python train.py --vocab_size=25734 --tie_word_embeddings=false --init_std_up=0.0125 --optimizer="adamw" --beta2=0.98 --max_steps=8301
Each number is 128 + 24 x the weight over the matrix's rms, rounded and kept within 0 to 255. Layers, rows and columns count from 0. Numbers have three digits each.

# q: layer 5 attention query, 768x768, rms 0.0317, rows 564-575,628-639,692-703,756-767, columns 576-639
# k: layer 5 attention key, 192x768, rms 0.0284, rows 180-191, columns 576-639
# v: layer 5 attention value, 192x768, rms 0.026, rows 128-134, columns 576-639
# o: layer 5 attention output (transposed), 768x768, rms 0.0248, rows 512-518,576-582,640-645,704-709, columns 576-639
q564:111130131095091116116133131076127133140120106111118113135162137150148102163129115121114100141104133144154159120085155129126114115137121141121105142171100084144166134108110117123133138141131121
q628:106128152075153103121143116108140156151090106159139078129155152167109110162149135103118107151115110154121154126142109091118140128120161150111110130162137060113109158134090148134115086146151111
q692:143116116122104113171124138137116151128080135155146120122190161133119101133131146109137161153102137158138155098098132143094139081147128132114111124149101098142092133108084130097152107151108110
q756:172095105119104134090181108131141134097122118144125090142146141078151102152120121127094126141122107188143132126103147068133127090138121133102140135125128077110125120103095120108108126155118132
k180:134114122149137129116131077123107124109125139106098134129138148131117091140169124121149136121129108107119139161145130122113132175148136118150160129113135127121125104142125085122095150101112166
q565:153114110150132118132076057185113110122167141122110114126121148127120103160160104110164116155132115144142152117149126085116115181123125147118136122119167133154109111108118124124116134116109125
q629:175101193136133132096152097168130082108152119175115147112116148095133140127134117105178093190125155118134126100123122152146140123151116120129131126145163110162100086144132150118123133119102134
q693:162095132160118150124113090152137122101106145137098141178089163117125115113115113136163133127153111135122135092173127105159099158128131110120111143155133098120131131131117116159123119122112137
q757:112149142119124099132122057160114110137111131149148132125121135145087139136147136122116122157100182156111129115143144122129085127119134134160088133151144141158136132144130127096075104155129131
k181:137159095097124147136085148113122146115110129154136167123114121074123160146109143133121130096147092140134113107131133103093137096113108134135121124133150116115106146145122149124122147108124130
q566:130105121106141091158142108093126142155157161117111083132130112129134068133159152107121138108143111145108128106128124112150144170103125120140088124151107128171159128140123079107094118124147128
q630:131127111140109113141138119109138144147112147106108094155139127144113095105108126114107127130095138117109128108112123134139098124123125109126130127104112123112132119162076097140142127126161164
q694:156098113137120118163164140072094135146127163129138113143126120160070112128142128122110102128113093128120130105123099132122124153134129122114106126126089143116130133118113119137116123140145153
q758:143144103085144101117130094116107144135088128143086098134176140129095063119132194130093145092139123141099118113128099083095132157118129154183151085124114119141123125115058126128107164119120121
k182:120132106122139102111126113126125115137135116152165135102127147133158172137116134133175120086135122143121108144152116139129107127113149158115147130128126137155121124111130130132123131146098098
q567:164170117076119131099119138110118133146089121128145127144144122135129154094106157125096145107097142151129152124114104141135090117115114176128096156133128149091150140150111143134137100138115090
q631:141125143114109136144150133208098134125089140094116132133125099123115103114111146074110179118148121082126122142132120133132123116091104109132122123139150116102122106146118162085078123109155159
q695:144174083097123121085133111152108119111113141126126150077134105177150145124155162098110180133122135093141104132132103135152114127062085087152117118078123139093115079155107144125161130108137174
q759:145137096110157113137136127120147132118128100106124138118134114132154136096132121121124164138115115127143115132119125137129132120122096148142133154122131120125119113127122162112098117134171164
k183:119170152131128140145108129131156153134147117161134118108146166125168133136108141138120131100160138110120097118195169104131123107149144085159127135114144117153127098126111126126126136144088100
q568:153147126151097119131115106127138125096103132128115129113179152126133152167132147109134118127138135166120162131051109108150113107098117107138130120122096097109142098119117136146166159118161168
q632:123127137108106158133125135157122140130135151129102157137140136121135115156084135121105139105147124125114164121129126082146116124128153116140133139133111129133109110142136167143153143100136179
q696:091142140131117132139131091117110123095123124103100168105125121121135145122125143143124113108155138160116119185152142140097145103123154091150118147103097158103134147137119110166117155131143147
q760:087140121123095132147127107156087147105143110131079115128125179137127123152100155134091143147175107136138147136098133119126120113093121079116152132110119114105127118099120147153186134109144162
k184:081127126131150108120173112131131128171112142141110090053121141149125167130169148135134120077110100148112097082145157149145118138132153138121133148140137122117103164188095126108118135135137152
q569:118156153126162143129102142128132148128125065086172089140107159084133143140107145155128094105120151089129145162124097112106121200131139120176154092108097164122174122101131111122111126134143092
q633:139107175100158133144047133122109135128155107124126111113177133084125117131121101103150137137140086131133155128102136116113141165103102114090120122166149090160102131145124151051116115132131117
q697:137082153091158125096094121138107118115125149135133106136102130150114111106136090121118097124103132111147154109139112174155108160142149144128090162168088117198087123118158034116066149166158116
q761:122119136130112119118086139145133105139141112085150125131064141108056151123114103127097102124154128102163160135140119113128152107123154126125182129091124150091138129084130094131144133161135080
k185:127173110129101115102163153081149134169146132077180112113143160147182116136107127135155143165149178134111099139122116170139103076130143148122133098074141125121192128153104191125148140114114155
q570:139120142181106157168140118123156127102127157140100123111105165118148130123160138136150096111117119170107130125111091090092153137151131139100107157088149148112142090136156139090102143125166123
q634:147123166120167188088102141135099145071171094156164157174177135084169129161132124104121076116177151153123164088090128122107139102122123127110139100094141156131137097093120181086148129097144142
q698:122099159160133128080106116121140160074125123159088096134116114166116133134164108156179082141091132188152114075074137136103115129197116160110112130149141135122106143130157135158085121159095095
q762:125083172150146128084117132198067114080155149133125161137121137115117137133158135096154118079122140186144128129126116115051164174127084150105115094087172108119159183088166122111116122085131101
k186:147134132113146130156126154090154152117126149113154079098147118150134136134143210115089146099089083087174126140103103114125122095130130159139145141131126116100119131128146110096123154116166126
q571:182138132150155109140134136088123145107104090110154104123112124100121122120144115133125145108119105107158140125146089128119132138132075183138150140113121088132095084116093139111097150106080096
q635:140147206147106158118133174141149146102143118110138086120094114137120093108136126111154104123128143141111131105129141063109131153120129115092148098147165113087089152147109155127146116104086075
q699:187158133144107143114111131143137141106121113141124110131123136153127111146126104110126147140142115093160124139159101127129114162130067124134140089142152135112103124150096137135129133107127140
q763:164110118127144154109099161085101123122104080090136115139118125157102112086128098124112099143108138091131141118166115140128132127134103118110164127137096078117098100144145139075154136101103138
k187:116130089083138101124144134136153081121118137123110118106124150092100127157087127128153127117138164122103108131116154139096115106127166123142105119094118137116165102130135144117138110164146098
q572:140142109134115151144124085153136106167152143131097141121106137116100151102147129117118130154119162107131155122107139101113114141092124134102138163127125071123087134135121138134144102127117104
q636:137127149115113131117143130139143108141141118150136148123104136120126155124120154138159113109134106128139116108119128136126126129108127115151120177157105158156108137110128133128136155112136143
q700:135145150136129170116124126165196104147157109127126183094088126117142143090098101130155172134131118142146121102116132100123106106133133090119139147120118133096107134091134145142134104144102151
q764:127125128139162135139115081162145071136155135137127162137094141101133163105138120138164165147118133128140149100117129169129074132132104134117092122142133128151138133118124146141128102103121132
k188:131123142113135100136114111149116131131083126147135171163120115139144135122086166117081133121121144177138137155168117093102136106113139130109150095150140133114118135130131094093128162112131149
q573:107096150118137164122168059132112123141152167116154127153122123145104106118109129112149154151148085116113118140102150129153102095102125122120151097141118163127106096117078157114130092116116158
q637:130123131089077133110145123120112127169134158134120120121131139137121111096099109116127176165157110082130137119116126131114141101146119139142134149136106135156157130125117156129128104117145109
q701:112116129096101127120190096156145100123147162124125121145098127171117121099152090135150148150162139137141129131103137131155097126109160147140145144138141186152096118099170096132150104112109156
q765:130101098129115180123155096196114128136138197122125141099139163174114133131119132118123147153126135163110074130102150117147090086094124153120157094153139128160103120099099145116119096084112116
k189:116108128142157084100099164135125114104104122125121135090153113105156155120120122144158123085117156115138151108116165158093123145072124105144101142133163151163089121145112145128103152138106112
q574:166132134132129162131097104161153093114205172139063104113141143075102115137147155112142075152147152144081130119093179075098108129126081188103157094112137110125112106086166115068142170108149180
q638:103134090129127114139138085136129133156135135127124180135160117162083059151105071138096111148126147126181121168125169094143126169098125093148142146189158107205126122089133029166079120154163193
q702:093092122130163144092126085098119079166129155132106106140119085148138119020140113097115124145175161121091156105057146090080095208081136125160191165093126182164061135125171054121146171139117175
q766:168135084085122079133123073153132110110108149160147124089195104143153125144200152044110110122114121128161114066034166011070086152121062137115120061130088112098124133114095096089054118137158141
k190:149137094161122151090121148156130140120056103143160159106146100153140149091165128114128134060113089166136143179152119139127138098108090140148149117168157099142107131147097137129092133134163122
q575:139132162137134126104115135167134122142142126162161167125124153111145141166116162135181123161141134117107103143149113122135123123173119117110114147164116154139138121137160125095147140155105109
q639:168107141082149093107125152148150134124108164127152106120159172114131131122115117135136093132135112155123096139105131121137116127112150097089107080116122104102130131096103126092126156123102126
q703:116127135150139102107143144148121109176150130106152130101129162109137117152100152128174132136150145123143133123179121130159119141108169097110145140156117099100164128138167123161083148125113118
q767:128122141099159118078133095199117132135126156155163127113118111133132097130172193146175132157141119150116116142083108135133129124128129141130116109159140116115145117136100124123100123108111132
k191:127086093131076164130122098140123112130075160096117128138115116168067093103130126119105124156114152131093120081121111122141115071129065164150123073130139118170104109104113131117126078141100102
v128:078131088099093104109121087125105078146133130113105116115139122111164128134130113135131092162085132123132110131106081091128139142126159124157159166118106161121141075141180129114111112118104173
o512:112080117150132106124131091158124104125131098140145114119133092098153127133117149095141101114094145166110105175126133154142142166110148096152107099112138144142151134134161104131129147093139090
o576:180140155105164087138104099155146130138139105121159161101104158116175171156107125092116116118074186169099097160098118110113122141155172096096096120154126122146166147114137146117138116109097127
o640:113139139114174071103107102173094125143140127141170107090103110125153174117159160091135099115095180154120077147154140137097140172126153085129114116155156136149177142121187144102170125083188108
o704:161093137146125143135142083142131106123108062121153061142110116082140153157124157074133102121104160189077144156096132150116122180142157126137118092124102120138154198099176132172134163126157108
v129:128131177140129140143153138128129124146148151145125103121142120155144139139130135125135124163146112084137205112147127139163174121138146113152168174104069097079166154103126132123151144132144119
o513:151137098105117129132167082168147123128112150097172178118131106124148107148151144127127133140121153129138139114167132167121122120097110124094108095163166188154172081126108083121156146102129114
o577:127120098112146114090116095216158082121163129105152153127151107130150077144120099105088134133125133105188157125142159157103095120144139121137127135142130147090139120144109150108120119112101158
o641:128101091097119111119151106168150112144149149099151151097128127116148113167148119109122129114094135146129172114133130153118117134085136128096086108127172139106094085137116111139130118102131105
o705:145092022117100114144170096178161105134133181087191125144140138114105130126130122148149155116117132141128132112182142149116148136125096107152121077147129170161153110139132125169168145119141151
v130:143107128143131118155129118123119104096122085123152120085176104100142092126116145140154144159125085108169112150105128150146109180126125134118138162117114161168103127148118141108119129123095133
o514:108118140095116097123155124127150139123153113108149155121120117132116137102099128155143157111096163117089098062153154123131085120140118108125158102151114126144114160090127094150116115167092148
o578:107131119183150139179155134114132124084115125100142181147178115138121147113162150166179141140139097124105118115136141145130106156128124100130144146110092130124120114126126105142136139109118115
o642:111130122129113124126159120131151135101160118128131150131158114130130141113119124172147134128107163120097094085162133141134115154122122138121141108107082136142127160091101138162151131138095155
o706:143143150102163124113137098163177115129137088122143172100147150160115135111116154119170113112078166101143129082149161108147108131147134144152179107143102091133090142081145119114114094126082102
v131:140130114108170128092162145101154168135181131146108104132119095116171104116150114161153100173121167146117139131126087098086145103110124105149155064129148142151119124075132095134145135114117128
o515:086140102095135098091106101168121104109180096158123161135125100108139107128110125107119140142113130108180141133144118123115155159138146096126121146144134131090157109114142138146152134149159118
o579:113166116132155116120127113171123155105142129142094133113115105164152110130141156124101128178100158133180097113156118161118125127128125125141138138125110133112135099120153087153106148125146125
o643:089178071091118133111126095149128125120134129167123122129101130118145112136140156136123129184120150145165126108144114126112153155137125105136117142140131121092127114100128084162124114112140108
o707:141161122065114132115124116134137144140122114171136117151145170105134115162122157123109134141115140106136125035139137126115130136144126131137088129175128134060144119098127154131118140157177137
v132:154142130126166110165131144085135119105144121129077135130183139123103157078104133134082116117116089117127148113089120122100147112110124134140166136147095111119148137115076143102139141171119149
o516:104111150115141075146105125141163153120171145140142120132156123154122077130084188145133156123125147097143102087052115109114124117109139142162100136109110154139099121125095094116111107138130140
o580:148126131110106094173116102147144109123101158158108150082141116133155115144102158185110116112105114144141144108106121120096159131150124134147134130121122179132141124116117098146091131122081097
o644:140118129142081068146107102136136130113124147160134168151111113112142106159088150131147141142147138171116123120108132132116144134161153107135112124139109161163150089116069075118120093119145145
o708:146156140123125080129173104143162105119148156150102085069163142129137052149172232144177141125113132096151180069128105117141126136109143137162120143134135148086131125107137110141141096121171121
v133:105142101080138128136101104115094109132156145109126155157102130126140109155119148112131143112130111136153123172126105110111138105106103157083149126130204165124107155129104095125141148111119117
o517:121109077138133127130136153158129145105140143100136100128138125157161130104111119150142177129112154150100151104125095122139093072125175120114128131108102125138117130119088128151139117131157167
o581:116113150119151126135126128165170136116108136155123092121132126181152102119144163141123129103129081138136101116118115157115116091143142144154135170123121121145116106137020130147147087132127151
o645:171133099128150119131143138137177136114135130114119116143139117149157113125102155149144130113113125129089136104141096146138103115150156129102119136134135119145119128124054131164128080159134151
o709:143136119131120133146140153163146142095105184111129128142148124140131158137132105092144140147080165128153126110170107134118127119117173147131110154069129144141141131130111135120136097127195143
v134:163125134109127125142165126144152076115150099082140100108095154100185096150131162152174111122115115131142153117110078126130122153131122176126158090156122139125147107121102110161131065120155116
o518:105166128099148070100172122126131113143105109117122101129102110100122171113149140165098113139106112129130102133164111155128095139119097130125147133145165101150135128158146106124125125128148133
o582:117121140138141115113111120128119122127136108104128190156106124160136131097144122152155144148104114134161073138184121173151151159161161109103120106159108129164146135139168071125093146159136138